python train.py --num_attention_heads=2 --intermediate_size=256 --hidden_act="gelu" --norm_eps=1e-06 --qk_norm=false --parallel_block=false --init="normal" --lr_mult_down=3.0 --lr_head=0.01 --batch_tokens=[8192, 16384, 24576] --doc_mask=true
Each number is 128 + 24 x the weight over its row's rms, rounded and kept within 0 to 255. Layers, rows and columns count from 0. Numbers have three digits each. The size before them is the row's rms in percent of the matrix's.

# down: layer 5 MLP down (transposed), 256x64, rms 0.254, rows 149-248, columns 0-63
# up: layer 5 MLP up, 256x64, rms 0.185, rows 150-249, columns 0-63
down149 089:152141104140140129147163152107138105136200079113149134106133153085127118130114141127101114173112112125131111110156150136125155127110117129104155153111075142101168119105114115101134144165109080
up150 117:104134154149135135131147180100134100135122156161146160149109157122140153112066122143105139140155133160110100133095124176129139102115082112086162119133096126100140146124139102097092135136114095
down150 116:135121122112161107172159112151126116132086108137118147132156114160102085112086118118119118106098139113164144115132138067142100157163132152165118137125137155104097113139114141141119190157104149
up151 108:122130194107126165143157123104141117133155136163097110163091147145110106154096115142089103152085081153135127085119145126143118119141105099117126143116161155143158129082140110156110138127146127
down151 103:101121115107136143155123105139088185129122122132137119145128070149169097128180103077135106153147175109135130120143102132157151107142134138140138131087113092172134131124108125109155141136161109
up152 098:160156148168142096115119106083153137150083181160130139124111091141143107147117168135091106125155126101114124124165114131094126157108112129105112140116122168124138111127148147120174112092149091
down152 102:095159122155139110145110105143123106106148108132103087076184117135098150135088134092114130079123132134134154141108123132144123146151178122152151097178089106117148120137150133132139128099144162
up153 114:115153116173139118140076121103098118128077120175150150105132115129138116108112165149102112144166142171138102161131114125156126112145131167078110144121111121149129111126137124079108147160143087
down153 133:086109143115130136118125152121144139152135103154085128141113107074132141154129168136113172110139142113092142128153141193144093075122154108114175122124138122109129106103122094153160148136156133
up154 081:122093142156139103148119148144113096154140097128146198085143156124135158080123153103120114135100131127101133144169164116104135156145130126097152141132094095095132146119108159124140151086115102
down154 096:129115128147158124079100088117164164122098151138104136148099112200145098124142129146147121097163128143142096122152100128093093117146095138180106129123138102156112105126137116111118125145159148
up155 070:110132120132077143155155154081145122163145116147124120162134158106165122121097111132112148147132095112052105106158135122143120148128150127129137131132167117134122080115123143139081164129125082
down155 072:114132108110175132137085092142156106113162094114139154101124141076121104109157171104178123108107140113153121143150097109135112123135119113108109144111137097120149165159117179104163128110135149
up156 107:133122110130153134130110136140126100103116123131144149135078124139129127130162163170105114157146088155103112118137141125198074134136150109075128151091128113141141104166113101134083147128155147
down156 129:118161099153102110097161112153123147181146100133104127156164107157106102119105109130127118139135162139146121148174099146097182098109117145160106102090104130130119130118105138130166120088147110
up157 088:159130139111157139176148167121119116136095131107068127128096125153111131104159161159109125111102092150110140100124103122194134126131167122112126150102084099148122155151155123119145142107117110
down157 084:132108105144179134100118128134118107144122124115119176116112084159170153091160161135105112094144119145136162107084119176142104139098148138124159133111099132160092107105139159138121147117138092
up158 093:151120158172136131117121172168137111145162144101121106155122120118114119155155134139093100189158100157111145148121156086110150089148132161109108127122130135131110132113065095108119107126121149
down158 090:123139073099116106103143105140146091114122150139103148169145142151124146153134133133158194146113081130107112142129112174094134112094098155153087126139135121145161114104171157116134109137129125
up159 102:126138125138160150153113109134118144130149142126107158136066146142148083118137113184089102113118114114163108111114169092164166113137167133117139111163120100122166090096119124111138106146107109
down159 075:146128142097107122090113121163078125125142185130105129174136175119170121141156124130101146101154086126074107119084166143111151149123118104135146131122127175127123156146121125133106101124123139
up160 117:135147134139089145158141142098118144127112126152117129149126123092159156111119120105097107115149165141087096160105122121103091155150106181115154103128136143164130155097166148082160108116145088
down160 135:139100139108108089067174090111128121134158102134117158109140129148087153114115142115117133123156113126122152122129125161146150103091156135100123116149135127108166147115107121123177149096183090
up161 093:102137139103102167133121124124137105134103123151133122107129137113141154113123101131150095149139148092165113163156141143130123100159143205136113108144172108113142127100058081136129109145122151
down161 088:115144162099129130149111102084110112098135138131171128106141103131094115095123090161111150126152157133120140195123088163148139152099105125153134131131160164107111093105095145166131116154135132
up162 082:128173140085117180137114118200098114094093138158159123116141113134148131171129146090101105157126150110122090124142153124121105121137133121125127129146134110100182114144099091120137122119117159
down162 089:136123125145137122127097098101184099134148131132126152124117159069143157115114121137153109064135111178155137135151094074125171125139114125110113135118140108147151170102155131138116114156105131
up163 111:128116129153090141108112119138184153154117110144123146138043119151156110131133178116104108114117087121138133117127104108164123111127112149113153113160117158154165144133107183112121117121115113
down163 099:168109130128099131112162139180105058092121179149145115140148110104107149116138135139129153163089109112124076117101121163129108128119151107167143115139138123092128097112128137149156140124140140
up164 080:138084100154142152127098131124123079133129141118136133094159144158148141149166138125119140154138121117079116109106176108104123192127114136152139127127107160067146126158156106121108154143127094
down164 088:144165122116133119118150154109125139145143136133088155135144098088109126131111133114136097077144148132188148138150115147118135065132116124113093157123105148162120154117131160185136078100132131
up165 101:088105140112129106181120171127117174148153112149107087151127117128137146114093140156107088100133088148127142139133144140149113112179094118133132130145144112110116141108158099142162112094158086
down165 112:132157131138095106114094109142107107107161093137129205131150126086162168107118107114158149159109097115090149126105128106140154127138155114097168122120130115164119140105093127160119140139131106
up166 100:131136142127165121106135142138138110134098080152166171140120106117112148118118121121112154123179135189115129103135152151127070130159113105115090100169141157134130132127095112085132165141117150
down166 084:111112128107142097163171122129109146134093145130112095121105108140155097108188107116118127149125125137157158143095129150084105123109101135179110130093140146165123128109155134132150093162181126
up167 101:125119159092128143171164139146124104131152122136089162163116125119122115155153145164090122124146099160110145135115112133095152107118125096131113173136118074131161150138117084112093160093124093
down167 089:112128146124089140114106128096080104170120132104148097121138122150154092174150156108110107180131130142139154121084137111146125141159136133116186082110105163144110105113135106143130090138134138
up168 113:131079118150164146149126159108113166138076121124098097154124119152139143144123135160083119121137117157121112159147098104156136133118148126124165096148082125157117148152120104086143176105134099
down168 123:110167124145116087135084128091118133143152110146145133051136105099091115092135160166114128130114134139112118156108160138163108132167119143142106137104170131172121118147128087136134141117151127
up169 092:102144112127155081144078114140141167125135103152116125100104083135110121128136169125113148092133119178082113171134134088137142144103136126132094126168143128106174120122147173150154116136128128
down169 106:168094164106140109125134159109103091139126124102129131112158124163174093149120125120134107157118162074153180058110124170131118111119125123104128138139128139127102111158092139111123140141131140
up170 099:162131141106120115117103133141129136095135095142161099084117088122114137149187099130160148112114147109123101120151120131152159125170135165125118100147069111135099098179165141108146112138118128
down170 096:168151095131160099151116133114127153127111128132102142160131119119113141103130112165102111118138184163089135127102176159131104165090161151153135111070121137096097118122138110136157149141102118
up171 129:070052122139098094142139134143133114153158133131154168104102132141139136136139113103089137127112141122159163155131156111124131143155110115126173111175105125121128090148122117106168127122137090
down171 143:166173109141122131148131108124171155116098105148122098137193126126116096120107120128151132080136120157067096128146088149091121133113143136148098128145175105136135147139129136117146096097120141
up172 121:132116154117139117120117083120129140104134130144113125154139102119115148102192093158114122176100159122129081136184135135132142125122145141098093109120173147126119116099113092185100151146126143
down172 130:111174143139073110141090131113168149117142126157151140106102162147119121133125157137106124133175096149083127124153121107127118153111116122084112089145111117147120120117113184137175102105149147
up173 089:128148120138092107135108103165115146160135107155114144135181127150122131143115105119100096128138125134145114111136126093105156091111172182143111084104132119154157161145129088131173112079131111
down173 088:137134140112152166089120129153108128082122145096136092099091175172160130100148152128135090163131120094156126136144100113111142130168134084143149139129111108123090153127126138144105153164093125
up174 108:146088128091111163150118102158119126118105130151173095147153124145138158118173146110131105120092122151109119144173100131110096144155099119106151144106105144111150178124166144145123128103106080
down174 120:151125115137116112140126119186108126116126125129140139092129120137055122111129146116164137160129161121098098183119134135099113139123146128154111163112077164142144085161120117122126145162103089
up175 113:107096132141079104180124189165122080148124130124126097132165106143099115134149111113141132149125134140135125158119120083120129113180118117170142137138146144130135120127169117124106084112144088
down175 105:130162121135155083115150088110157124113113146120087136103156123133137140125144117158117163122115178160095104146101143130100118131134133132121105120092137127161157154085141146174119158110108065
up176 097:139078130148105115168124145094137101145117095147149098103078097125144155076140165131130105160129092178117131138107146143141159118134143140084139103162158135113137127130151166130129122113164122
down176 117:120168163104110113103185098164113139133155149099149119146156138150112114170081095096133116112110138118146116119138148125105076149146125114163094119127122137133109152133092130111160121103146175
up177 102:138153119145092129108137096150136102116121158183153138109134127125120151124123140127134095138115169042145122133144156096124146104107109172119146138136163139097115125106117165133163115100169109
down177 125:157113134132135100105073168146114129131110119133143126153100103180143104113112137141085143160154134174090169122090162134125102121130150134108109113147085142137119126125150153144130072163138120
up178 097:126138136115120141116097135122100126133141128144147055162118103127109172144114105137155150150138151104133109152116122126117081117165132193167122105080146103143104145116167102143127120169135113
down178 095:138127103134134065126149141162189146145147130166120113158110137115113139081099114080117139105097121130129087110138115127096133130136140141136096124127168146153158138154121122101083167150135156
up179 131:153137148148139110117111113120153141118045204115126140118115096154116111115127115164135140143130154124135088112124121104155169160087156137104158124112127118108098143121169131139127144127129096
down179 136:117142151074117102113120123144090167137122160114106129134154106131104107159146107141133094120089127143165122140133075137126110142132121130159146129125073109131089122147103153148156157122192154
up180 121:111138132140113128143108149117128139133119151131112079174125107133169146119098101118097099137137131143146101185111132138161084126200144146088118137156102116120137121126142136101161083092120109
down180 117:096149152152114096114116109134125135091164124110145128136140097116117144153115133142161106118083079165168148104143086119105138119174122115095122155151110106182116135142137148161122115091109161
up181 104:105173107125121135101093102142146149088098174144114157123115125133110139126157120163147144125166126087087123152108122093093152129106101159167147099119121114148121146145144107164164150118143088
down181 085:179102155080125174123135093165073098155106107130122127156186085132104111140090139135140146131112136121156140130100123135103105159142141115136147155149137150125133120142117119139136096139099167
up182 111:132082144132147096157148149086139152130110114111136162115101139125124165100149144094139102134136111159138085112188136155110165100138147141121103103098130082153140107118146091140138121151171140
down182 094:083130101124139136186111161077156159077107191134136109147127119158132095126154139155105127140149130104118126126150136077114140141140102095132095123117117172117105131129129109144107137124136154
up183 100:117096105159160156124094131105110166148096149142145136086134161111116110084152104135114134146134126121077132113143160143123135098138156160118128116099120083079157106161127114134170120169142134
down183 097:133119131118092077131111123119093131139180142121072124144139150165133178159140150131108110099119118128159148119143120113145092103122105107135155139132149166182101153124129113124067115147124125
up184 099:113148168144112086144117110157152115101126145115122135157097161126121152086170086124152079131143181109133115149158154134149142130105119108111141117100155110098144109090151112104166095145137135
down184 085:104133139144086133130133129120149093187110157110093127150127136126126122165130076143111132086132157090123182131128104122107120168110145128167129099101127131142098110103146114168104163157131155
up185 125:143133139174184105135102154128113144130132129103113157093114115181103121094102119159080111118137111156091132122124135130141130106118137122159144112103085127148162106130184115156114128168130095
down185 107:129113096126147145130090122123166107145140114145121173089163118120104138128099066137104117095135138120157104138114116141132134148144130160135104128108130203136170094111163113149124134092093124
up186 094:178133143140162104130116149134135189093122120092117134147101120154124109107114155146098133109104113130094136088093123132166151150122134085147153152111095095102147131168152152123124106147116088
down186 092:101117134126120095149111124106148153152114095134126171101087118159114101112167137153088128144146110179111122114149104159144130168109100153109143087159128137110131103121099102157119146127189129
up187 119:119089147104081131144125118133116110128169105148118145139167099138123119146132141138093149086167119169154159145096139125090107120193134155124130149164135130108115117131103092072116132124108129
down187 114:101121149149140118073130117103114173129088150127130160147106109149151116156125123109112078118132127158117182146161118116165120115144153109133121095111117080142149195117128141152124131106104133
up188 112:169173122153140158140113202123123155106103140152120160148116089152153129130078141165104118128119059126115118140116103132123109124140120153093119148114143092113131123130133105146117167107129140
down188 111:122106117131159159134119140108132120169088092119113154116096125127141128115119156136105126131178169103112118129156179147140114185103158155133147134106097126099094120122126095163087149146101100
up189 084:123102136126146075121106122174139102078122138136121114133132118169093134113152149153118136111104156132133143175157142121104100094160120149119092077159095152114104158152130134112135141132129181
down189 084:133111126096160136171102127110170104166154125112137140134112131076150137110114130129139112103160128151130153136130089122123196111148127081106127168087146101161157154138101130123117122146091112
up190 114:154088114166100082105112138102163157100151114111149128103090101148126143100115159085143106098113142143141103159116148144139134153142100159175141110119138095146147156147104150120163115112145151
down190 108:120136137081114139091171151103113139108115165122140133154138167083123107110109162158124173164173094101115115111110182138142141094119154118102144117129128160124136113159094122094121132110131117
up191 115:110103143135078128181136161138121160134142135121108076108123092130114132116149123109163174095145120094128119145150130122113154175087116137104132116120138129119127139146181120151163121072136105
down191 102:105136157150104150131156135165136145117110145087130070140082137142135150120118137127102136109130159119119136084132150111128106172165070118129092123106139130132153132161160102141118162133101177
up192 112:122168157091122155114105144125090117116129158164140126139133129116127129151085147153067148165133087156087153129099103141150102131144128138134126115109090142126111137137143135149060168151123120
down192 111:136102113154127130178124146119186121126136105101090117116115123115176098109179126134134141123129158132109062108127183136146120120109157135146177110120136122112109079103108141139111146133123122
up193 102:160104173131127092153150126115128122145138098140067103133144087161109121102155111135115096170101159165128113142111115160160099133168161126100114124097143145130106182112132119117125110139112129
down193 090:128148117084164130116120150128109129106098126166107126149140131114137105106135137131074109092097127116159175135144097155126126107106154121131160128132174126197138123092093152165100125098136135
up194 101:076132119106092129085093131171120092125155146112148143087128148174112143158181111151130115135145136162080122141142118169140100113153119122136097140114117138109117090139153111096137144132155129
down194 096:189141118113112133128175167096106118135141145133117127184151143118112091148116124103109090108113131094148161110128125102178168142127104130114131113086129131156162122131132130108170106118089142
up195 088:145144140086165141179106172097120130158077135153121141099080089138119099104136148127115128113130105143093151139106088133149096145144151119107119149089152124165152123138137164125121140131152106
down195 090:174144146124152102125081159159128082118182094128140115159171145077141138144103127137144142129155106145147076118136148150133109106097121150116124148124142107123124126111070146122131111134103149
up196 091:123125146134125096111114104143155121132113184105115146069089073144161136181148137120090097135185108125140166112125123139135145131115115134100155143143112111104173126153109149114129144119149132
down196 107:096122086107119145135135148088135126129178070105141123189152161110079134107101131115176160137091122120099104119134155133132137141143158139141117099133146128130117136127144143127098144112088161
up197 111:077135161159151116126089146123129138114137139139104144130135165171135156136136123170139128156141114138069131139088158136113130138092120109098158136112114084085148148109157099119150097128127084
down197 127:122117098144144114147148121107087168123140152125079142157154109136124128125118103105081101111113175119155162124138108174115101121162143133147123119093121172066147116106141146121150159134113102
up198 113:117126131093142129120121165117140170115129148107157139150110092119141152139114110120107155144123101179125130159114113165112086145188125100142111093169087156131120121104124131109068137162121117
down198 076:071102131149124099162142161061143134137124129121141114119077117184121093117150119123118136104162158140081149138127151160163118117122115157130116136135136123171119133129107136158119102109164119
up199 096:118124143116115108101101118120188056122101124140152113147142136114116108153128113115140118135138130161152115123165151159136128121151127170111088152140135134110154079118088118089081141136154166
down199 092:109133131100146116138173117117097161131147126144106140160087093118142121078149140143120121129073083101121168147116097136148161092172128139129141142117096161106121098118144152155133167140153131
up200 121:139129149102131173123127180140107150148106125122138107140142149100125133158113133160113132109175096167111112133122146129132123086159163150115076092143111143166099085135123099076105152125128112
down200 118:111155085135139090133127109121093099106120129130143184140110149137124147059108105102093132141130113143161133107123120129146112083146144097163171169152159123139109146172136152114119139123139115
up201 122:099160146121147159143135138130091133123088161142173173120108150122140153121126114193100128162120102157103131105096141142119135121127163135158127088109157143115134121096133114123117090092162092
down201 127:105129129094126154147121154131099165127069182116127119122139094125111075116135136097111137132142162150102145142109159169099140091115130118135122127136158134086150115136182129110122167159111108
up202 101:101146122143085140146128113173133118116131122160135106113136130150111124126111132110138123102161153103090109142175142119101135134139062169135157104138108143071099117136135111102194142122119156
down202 091:161125154111147120115150138105123103125130159118134145099185141087131170114113133142143129132096107178160103122095101121112177128155100096141127131139157128112136157099118103132065115162108119
up203 118:125148140121101124107083119143152138092169153164178098081162105138081149127113118075111150128118139135112156115119155139138092116134115100155114135139118149143105106157159133149134176152115129
down203 112:133126124155134164107112134093125088141119108127105131187111189125148086144144158131127162140138121116128131133112103097097154175144131153092162125115127102138085125098116129089105105124170143
up204 111:134138132133150113154128185148127176163101175121150111129086127108099125115076127096139124118137087115166105135158151100121117113091119154127155081124142137104101122118101137164127133152135161
down204 091:134109140134139143138120097100113115094086176122098124128132137131155148137133119128090142162150182107059144139120180091158128136165126127109155124123102153130116168126120138160083126135109130
up205 103:095118134100112084181101145160131109125086125140129124143148127182133116120117147140134100106161112132126159132117096119140120115141128083135178127138099164131143088154150158101134139114188117
down205 093:148126116120191117148149098078120109110145113130141112106066131081144155126121116132078132161145177137122103146124168145134134151154144158109138128112139135112142128124090111113079120131159119
up206 073:137119176126164098127126122149124136098101146096110122133130092194146126137104107073134103117113118110156144135134126140149094144127112152121110178124164132147083150145120160175119115106164130
down206 075:111119129129179138142083129134120144116110116109126166077150125113170125111103129138142150110132124194141155159113091120110158102106114126113091144127126129129161159169110123115164085163107140
up207 107:106088098099132141151134132142083142127128111133143132129095109110149119106180171127140155081126171089120107170124112120091145092153129141138134125134129166123141139138109185139147139088151100
down207 088:113121109155110113096147146158155148133144163121103108125134138167124117160141141114132119130144065156129118136095118176119117162122114122097184137117145164122069128146114071141140093128130146
up208 079:136121140101119129128087121148099121107122146178140116165164127124087110164092107104146092157131167098140104126145154164089150126150094124135142179114145108102149105139134117113160079136135131
down208 100:125150132109131158138110145157131073075158124155140076131147146066137160148109109104140127126125145139142082131158130083125136156114141099117141149142165118113176107112101118124151112152112135
up209 109:132155176082122171132136149128117091153122118144138112129174171119084155099097084115149099132130131126143097118124130148148099130160126141122117145109180143089139122093101126167101107127116138
down209 112:104126128120171112138128100106133167114074105112127128102151108159126095097139124143100158146161154137089159135130164165123091158109140137150116130151165130128139137115089121094146092128175100
up210 122:136122135124152147154142125080110119146130107150082086133142093164100143132118093139099084153130167115143114125134130146146131102140162140098100118126177174126134147144090106172107125087144149
down210 125:133138146124137141143125118138126143052125159138199125098090120120116160126147185122121117116107070126138128108130104143155113131112136142109137167149159145132099116130162102101096108141138150
up211 115:131140120150089142150130146209132077134129109158089123107122122143130128120131144111113110105172113116129156180142179083114105098140114165129110140139151139117144141132091120120142126088126134
down211 098:121138086168145117130148139073183162081135101131135135127158114140154105138128100146135079178092136141109139104149143094114121116121146143127143106128107150140133165074110118136108123134155145
up212 103:141089118084128125167132172151107141119125118108135110146145093116124139121106076090101109092130141171121140119148125133160097152134105122130137135121170147143147153109102180143135088084161145
down212 097:129144115144111117125147132131137118189152122093108142107176140131089118122096163182142134105144119130125101120108124132105119108092153127140060130140140149104113107144125159135152143086173166
up213 103:167098172115123128133143157119096112142120142114106113169120116111122163098143060133100120178085155103147117132136166111137137122137146188146149138108144154109104156134109118134095129131105117
down213 120:141178130169112107127100108145176132115115118167126128131188118098093113157095141118134142087135114183112120120142100094095153140152139093119130097148140096140140138114122140143145095102133156
up214 077:084096138113146118155086106135105110133121132077148147125121154156137171082140153133121119146146158138138096125126137143127107130119106197109148111090131135110130194165123117135106140099114136
down214 102:142152143144127168105125167086133146104146148148147131137118109095087107165104140131132122158127135114110161109106106098119151119166150052131134134147132095115127089086154131144136104157144161
up215 064:114116150155134093120182172106140095080110153124112117128123114164084151085163122152110122117172167136160124121068106118138139122120130123128108124126094158121128118172120125140136123164125139
down215 070:161151119116166150111116076132127134134161125124100133101122129134151104095103167122173110130107109165131117149136142091083117098182144140128123124130137137172112123136123150095102109070161137
up216 068:101109173129141094129120150145110175139146122112108131120154126183121175131119130122143144085107132148128147123122122155133137143076144164155087128101122106170134163088113151165096108125134097
down216 070:089121145127167148135088106132139133110150108114126139103156136105143130132123162136194124075128115140171154139125109113142141125068096125128097134120107125149148166087104131084137148151102105
up217 098:134164115146148107140189143133153128118140136142162139121103151166135160121087153170121115103099137113070072082108159100164114134113115105112135105133128098110133133143152121114137128097144116
down217 108:112120112074189120133124112111143132104138072132165132078132107127098152154092111161094141104148115132148131140148100150136164107116144144094172115129133138148152119147121088133109131108138162
up218 108:132129111128130168182137156134112137176144119137112145121118091105104100170136156134077116156181124164119106127127137151120123141140153106075137114121080128109164087134118100112109111130112109
down218 123:114099121140145125111085113135102111120114145125139114126143118183154137113143160133142146150095120118109188136112153102155147099088124185107119144126164133132090156119162118110090078136151148
up219 057:100136147110123163094105125113138107115185121108118131118152106117120124125129145121116118113101089195127110114140148116132108168113145155157134112113147102117140179204141132089130098150116120
down219 082:148148119119176128154103144141126162092137130170100113132131087084150161116112141126148101145144161160161154141115118093131152117120117128125092120161091131089138105078134094134126160143087115
up220 101:143140108113152115102103117113135140136137168174111179182104096105132121091139130151084183110121129141127121158130156137127137133129096092163146112122161143115102118097131127125068138131113103
down220 089:141133152127097057120148110134132119152166149113140114100130166113109153129120151127118087100133092126200118082147153125156123153106141122136099134135130104148103115138118130106152105103158167
up221 111:112098134127119157140143075151107140147119134204157104124147117138135114130138121118110107127121116083116120074135089123090109122126113135127152133179129167099132175154140143160129136121125085
down221 094:163129139125106109092098147114130136121104119117144166121093160127113126110125137139124113112113108140116102168137180149121104126101164137195112105094147111182125084104142103105160102149139149
up222 109:113127112132107156144124118124141116128123125140157108099145128127114153159098117131143084114148144086150097136133133091125123107112135189179117097155198127109159155107086119172101147114136121
down222 113:124115130114169138135118145090107101082092146109155133108094081186120085148113164137102150168146136145107162140108139157126123133107111128083163130158129133101114109114132145114144141116165147
up223 103:150101151149112151102130122102124152127146135140173071115121119154089125094148111130150135162106118136161111159110133105085124076126129145113131099107164169180126147142144167121107148101135139
down223 085:139141130123114120112133143078134111167151154158154155086081175133125125156140114150125148167113126117059079123134111112109148128105097108117121131165115167119138140117100098130113131157155135
up224 081:133105180151164175101119097150101116118125122161168153135140152144105161098144068104111152130075116159125133128110148114175131137103104127140139136136143127096116138133130113101118080109142139
down224 078:129123130132152128130136157108096142099132169119142137102142126076163089093125142173162147142141136132133091156108086121091115120123113099114097127143186142124150154094147160091130140135163106
up225 117:128135152171124139158106080109129150111120118132102098133158094132157163141167085156103123160144153094115147102162137121112139125142123179084102088163112133150129123119116147131132077119125107
down225 109:104121148127102173121111163105115125110148097137144115122130145146108134128161144121175083138142063139132139126092083153106140128088167166123114118139158119163135113114152114118147080103155124
up226 080:152176150138125149152176174172076132124172152119132170126121109108092095140122123131088107116119140121099102146119129135127126086142138132156142108136142135128135089108072113156128105140110128
down226 082:148142128142126146118137112094118093128129085115100128109206071100146167129090141123137142155117132140143124109133136122136137109158118112166134153124106133116168118099149144113139184095102097
up227 074:153122125097107096107146138164070095086107152136112125178155114117124146135107129145096121124122188096121095136161148130115168124156145136143139113153136150133106096159135085134105125132113161
down227 085:163144143115151110109136128150165091090155126122117129096114125068134150125105134134167118091122160130173106150153128122109101106163117128132084140141124147119180132140118150088150149148078115
up228 106:139125157098110127185156117107125089113135165151092138113162105135096151135120133113116108130127131151153101156124115177107107162129109108126165179168113103092103147143135080121127119120094122
down228 102:122139137108119105095134128158099126097123144126140081127145137149131127164120176125126125167155114142189097092154102174077152118126149117098144117128110106100152120113101144142167140107160101
up229 113:127085119174082121194110119144134086124145129139167126146125120138120127113117155085113120132142179117175127162126125111129107107073137135134141135132151140116143166166082131154127120109122123
down229 092:154159126150117158101112127135096152132112112122095149111106075107116134123136104183121130121155088111053132106114138166165135108158135136145146111145111110152133074132168130142123142126142135
up230 074:106135100147129135156090150210112148118123145126146143142126124143136133124161121140129093147118105146146122116134162084098088137149117116127114098121109134135138167155126143103157124047142146
down230 081:167124105129177110155125149123107118130135090100067138134143116076172117099144125153160143142099145105123154137134121154135152107143162156158129144125118119154151137077116101093122107146117163
up231 101:117163114182151070105151138143112162113154113105144137111123136137142152076173109118089139104122132120134111148124128083158092130097123129148142069125148123127130124136150162138163117092136133
down231 103:147151130091112147120140154100144110131124161129151133109123121115132128186148111117118107156143131103126148122151119075106137124172156101121164163130187087150104151121155124108074117119102159
up232 107:105102121099175119125133142134172133140130147122136091140047105129112114147091101123111134134133156175108087158150125170139135150127123117129120139115118129071164151101127094139141119152146121
down232 095:107131124112128131129120140149116134116135138127114165153115130133153173119124079129129119117139094097168183116087131114128102089118124085133135166097143104195121088134162182132128106118118132
up233 091:144162159138165125158146168177106131140106121103120149126111109156130087113113145118090119104166170076137128120127100153142118092085133137115162144131129155109102099170123134119095153129109124
down233 094:096133125125086137116138092119144152095098148124110120112099107128124160178148109168151156158137070145103128124108110121116119137167111119125099071153142117118153146127162104148160093138162117
up234 082:148134111127154141120118151148105113113092151123145156148091108122121128143104097143120101095139104123121138122145114123126139121150133129079149129150205161095101071133139075132123163148159160
down234 081:135110156134116159157091146153148129139181139118126092108130143089169164132170141134148097124147132130184123107143136090110108147098127140162096139123079108113114129132154154116112127152081131
up235 117:121142155175103139124097087136105122130147109115173097127143124145114145114148146141143142113121140113097113100188111149101130173132084187136139130121114094119119135155142131097091088104108150
down235 107:153123145109128122114141179112136113138173141140180104103133132130142139161130142147129116158088104121117120143147138118132127141130126138069114141129094120097063135062109101176121107129150139
up236 107:094160135121149109146157162140117161093127107130162122094099115152140105123134141110101135090135111123100128086143088130144103161129125147150178114165107143121135143100148177140149145133149069
down236 120:157169169127074110099137085136162134097138149145143120100127154095121126149124116115119137144099111146132104118159101128086151170144132092100094137142123112123150138141140117106122150172106182
up237 107:117118129107112074151084115156152142123174131121131109152106144138103113149163141121114070121108164157146089144135130102117173100090171130119131127128164126122107125163109117172119148106134145
down237 098:119098101141107153144114144083103161176148122095117098191074124115157128129164117125130130141172131117095145129128110143092148114130124106147112130117138160084111114148143116154104130144146084
up238 111:162102172148090108159121097099153145074157105138099143112147082139110116123112116099108130117125140162157134149114145170105144142136087143169165147148157123134107129097139141153144099138126103
down238 105:141144153129114106085127101143069120165122127119134124147174145111113167125131116160122140129135105162174145105129109108168153087144121116081159129116121115095139138101105149081138118143172141
up239 104:131141157105099186116099146146155150128132106135144121136117125133107157165143152122158137068122125111110132138116141089136127091097132158159088109132127083166163161135123131162125138080115101
down239 099:125139121113148147185102111088165134107126100101113105102154134146094124136147150118145107168159116123151114090175141098151117146093104127137150170133115164155066138141139108135098134133126121
up240 099:133138108129101142153138172152092135119130142176124124114137121113082114084141094156139158141120111122194111146157172110156164103099161145104130104104134096110136137119164125146130145104107106
down240 091:127164095146106112108126145140128126093127132124148126099072130158137148146109116118112165128145104174107100120147152173145132098136087098076114142126135124141119131156181143153146135097127076
up241 116:124160118091174157115126134154134131130096151131139172124130130126126092090160090134107120114148090178129133102110137143161177119155129138150129113089101134140132074128166143099113158108109108
down241 096:162123130094123141098145096097169079146132118134155142114151114127135158152101104120122172083095134137136150122100145114131169136121098107167137132119143157118171083077127116109131161107141112
up242 074:163192107102140106152154121152117174145134124097108118141123111149139128152112114129114123145110097131102076123108129179109092119124101189155154137113143134128146097143152122107122136146130079
down242 078:155118105107167131161088107120170130109127138118148155080124134084152145131104167140158154114109125151134098121119134096110116117156079117122097147120130116163182152146116169115143129144123088
up243 125:152177179130135104154126149095108116096113129132133187121120131152124164136117128140097145141116166157112128165102101125105134088133118159121186107117112105102104153117122150112100092148111106
down243 134:147120126139138108142162112129144146151072123130103180153200110120123115115101130083105147142124171112140106130125121143134117139160085099148114116116171111112123109161160119141148132104118085
up244 101:087142147152131155143143152157085096158166144143202099136145184114134171126128104118104122140115121134159114114113117116138105075143134134116087095131127135116125110134138119094097120110143143
down244 077:125118137123111135068153085107112161156156129113133147134131115103113123139135078131082122112112145120139136147086096191138129141136107156157133135163183139105102141126119127145143119120124184
up245 080:135108164142088130079128136110105119132138125154116100176185132148095149142136081111136118138119137110131162106138164071084158118146141117160127119170128116131120166129133090125100113135114132
down245 082:123128129096142163128097147158106117138159106151154103134098094088111134114133165109176124093134124154201137121144124096134146142145118113122085127138145124110177144123104186135129139116105124
up246 106:132163143105159139223129153118112105119130158136081138115100134099094146111106138137091107123125130142121103142106141118117143142111127140153136138111142082121142170131118074165140121100135139
down246 097:133132140118136131107167127157112157158118113117172123129131109145102129145115152067145093121148106124115140086163148158115103138106132133143078090135149122173134104112132156155177146088120093
up247 079:122124098122161074135090134160144108075120135161117152125134128155143174106135157142128148124134148133145069141129117174101115102117126110070156092136166115133148113108126102111125097134127139
down247 081:127125109151143190115162111113137146143162087108128131119137129083145078129147137169142125128135080134136098122143126058111162087127100111130121134108101102138144143115119153131168145118118153
up248 106:110147165091143105139142159147096135108133067137109148165116126130130135176122156147097096092144122149119096132134087131165096165142106130180124123103129160110124141099140114145083129131132113
down248 097:144138137118095100156093112148126143165134139091093135125164123138163128144113065141093144107114162158109126108115165117133116118108098148166116132108123144183170109153094152115126101126101141
up249 100:198109144080095121116096144100151069095119126131120135134151079149101132168104152109118143148157133153099159124144127163130126135136158126143124171104113108139142142117129134080133136141125126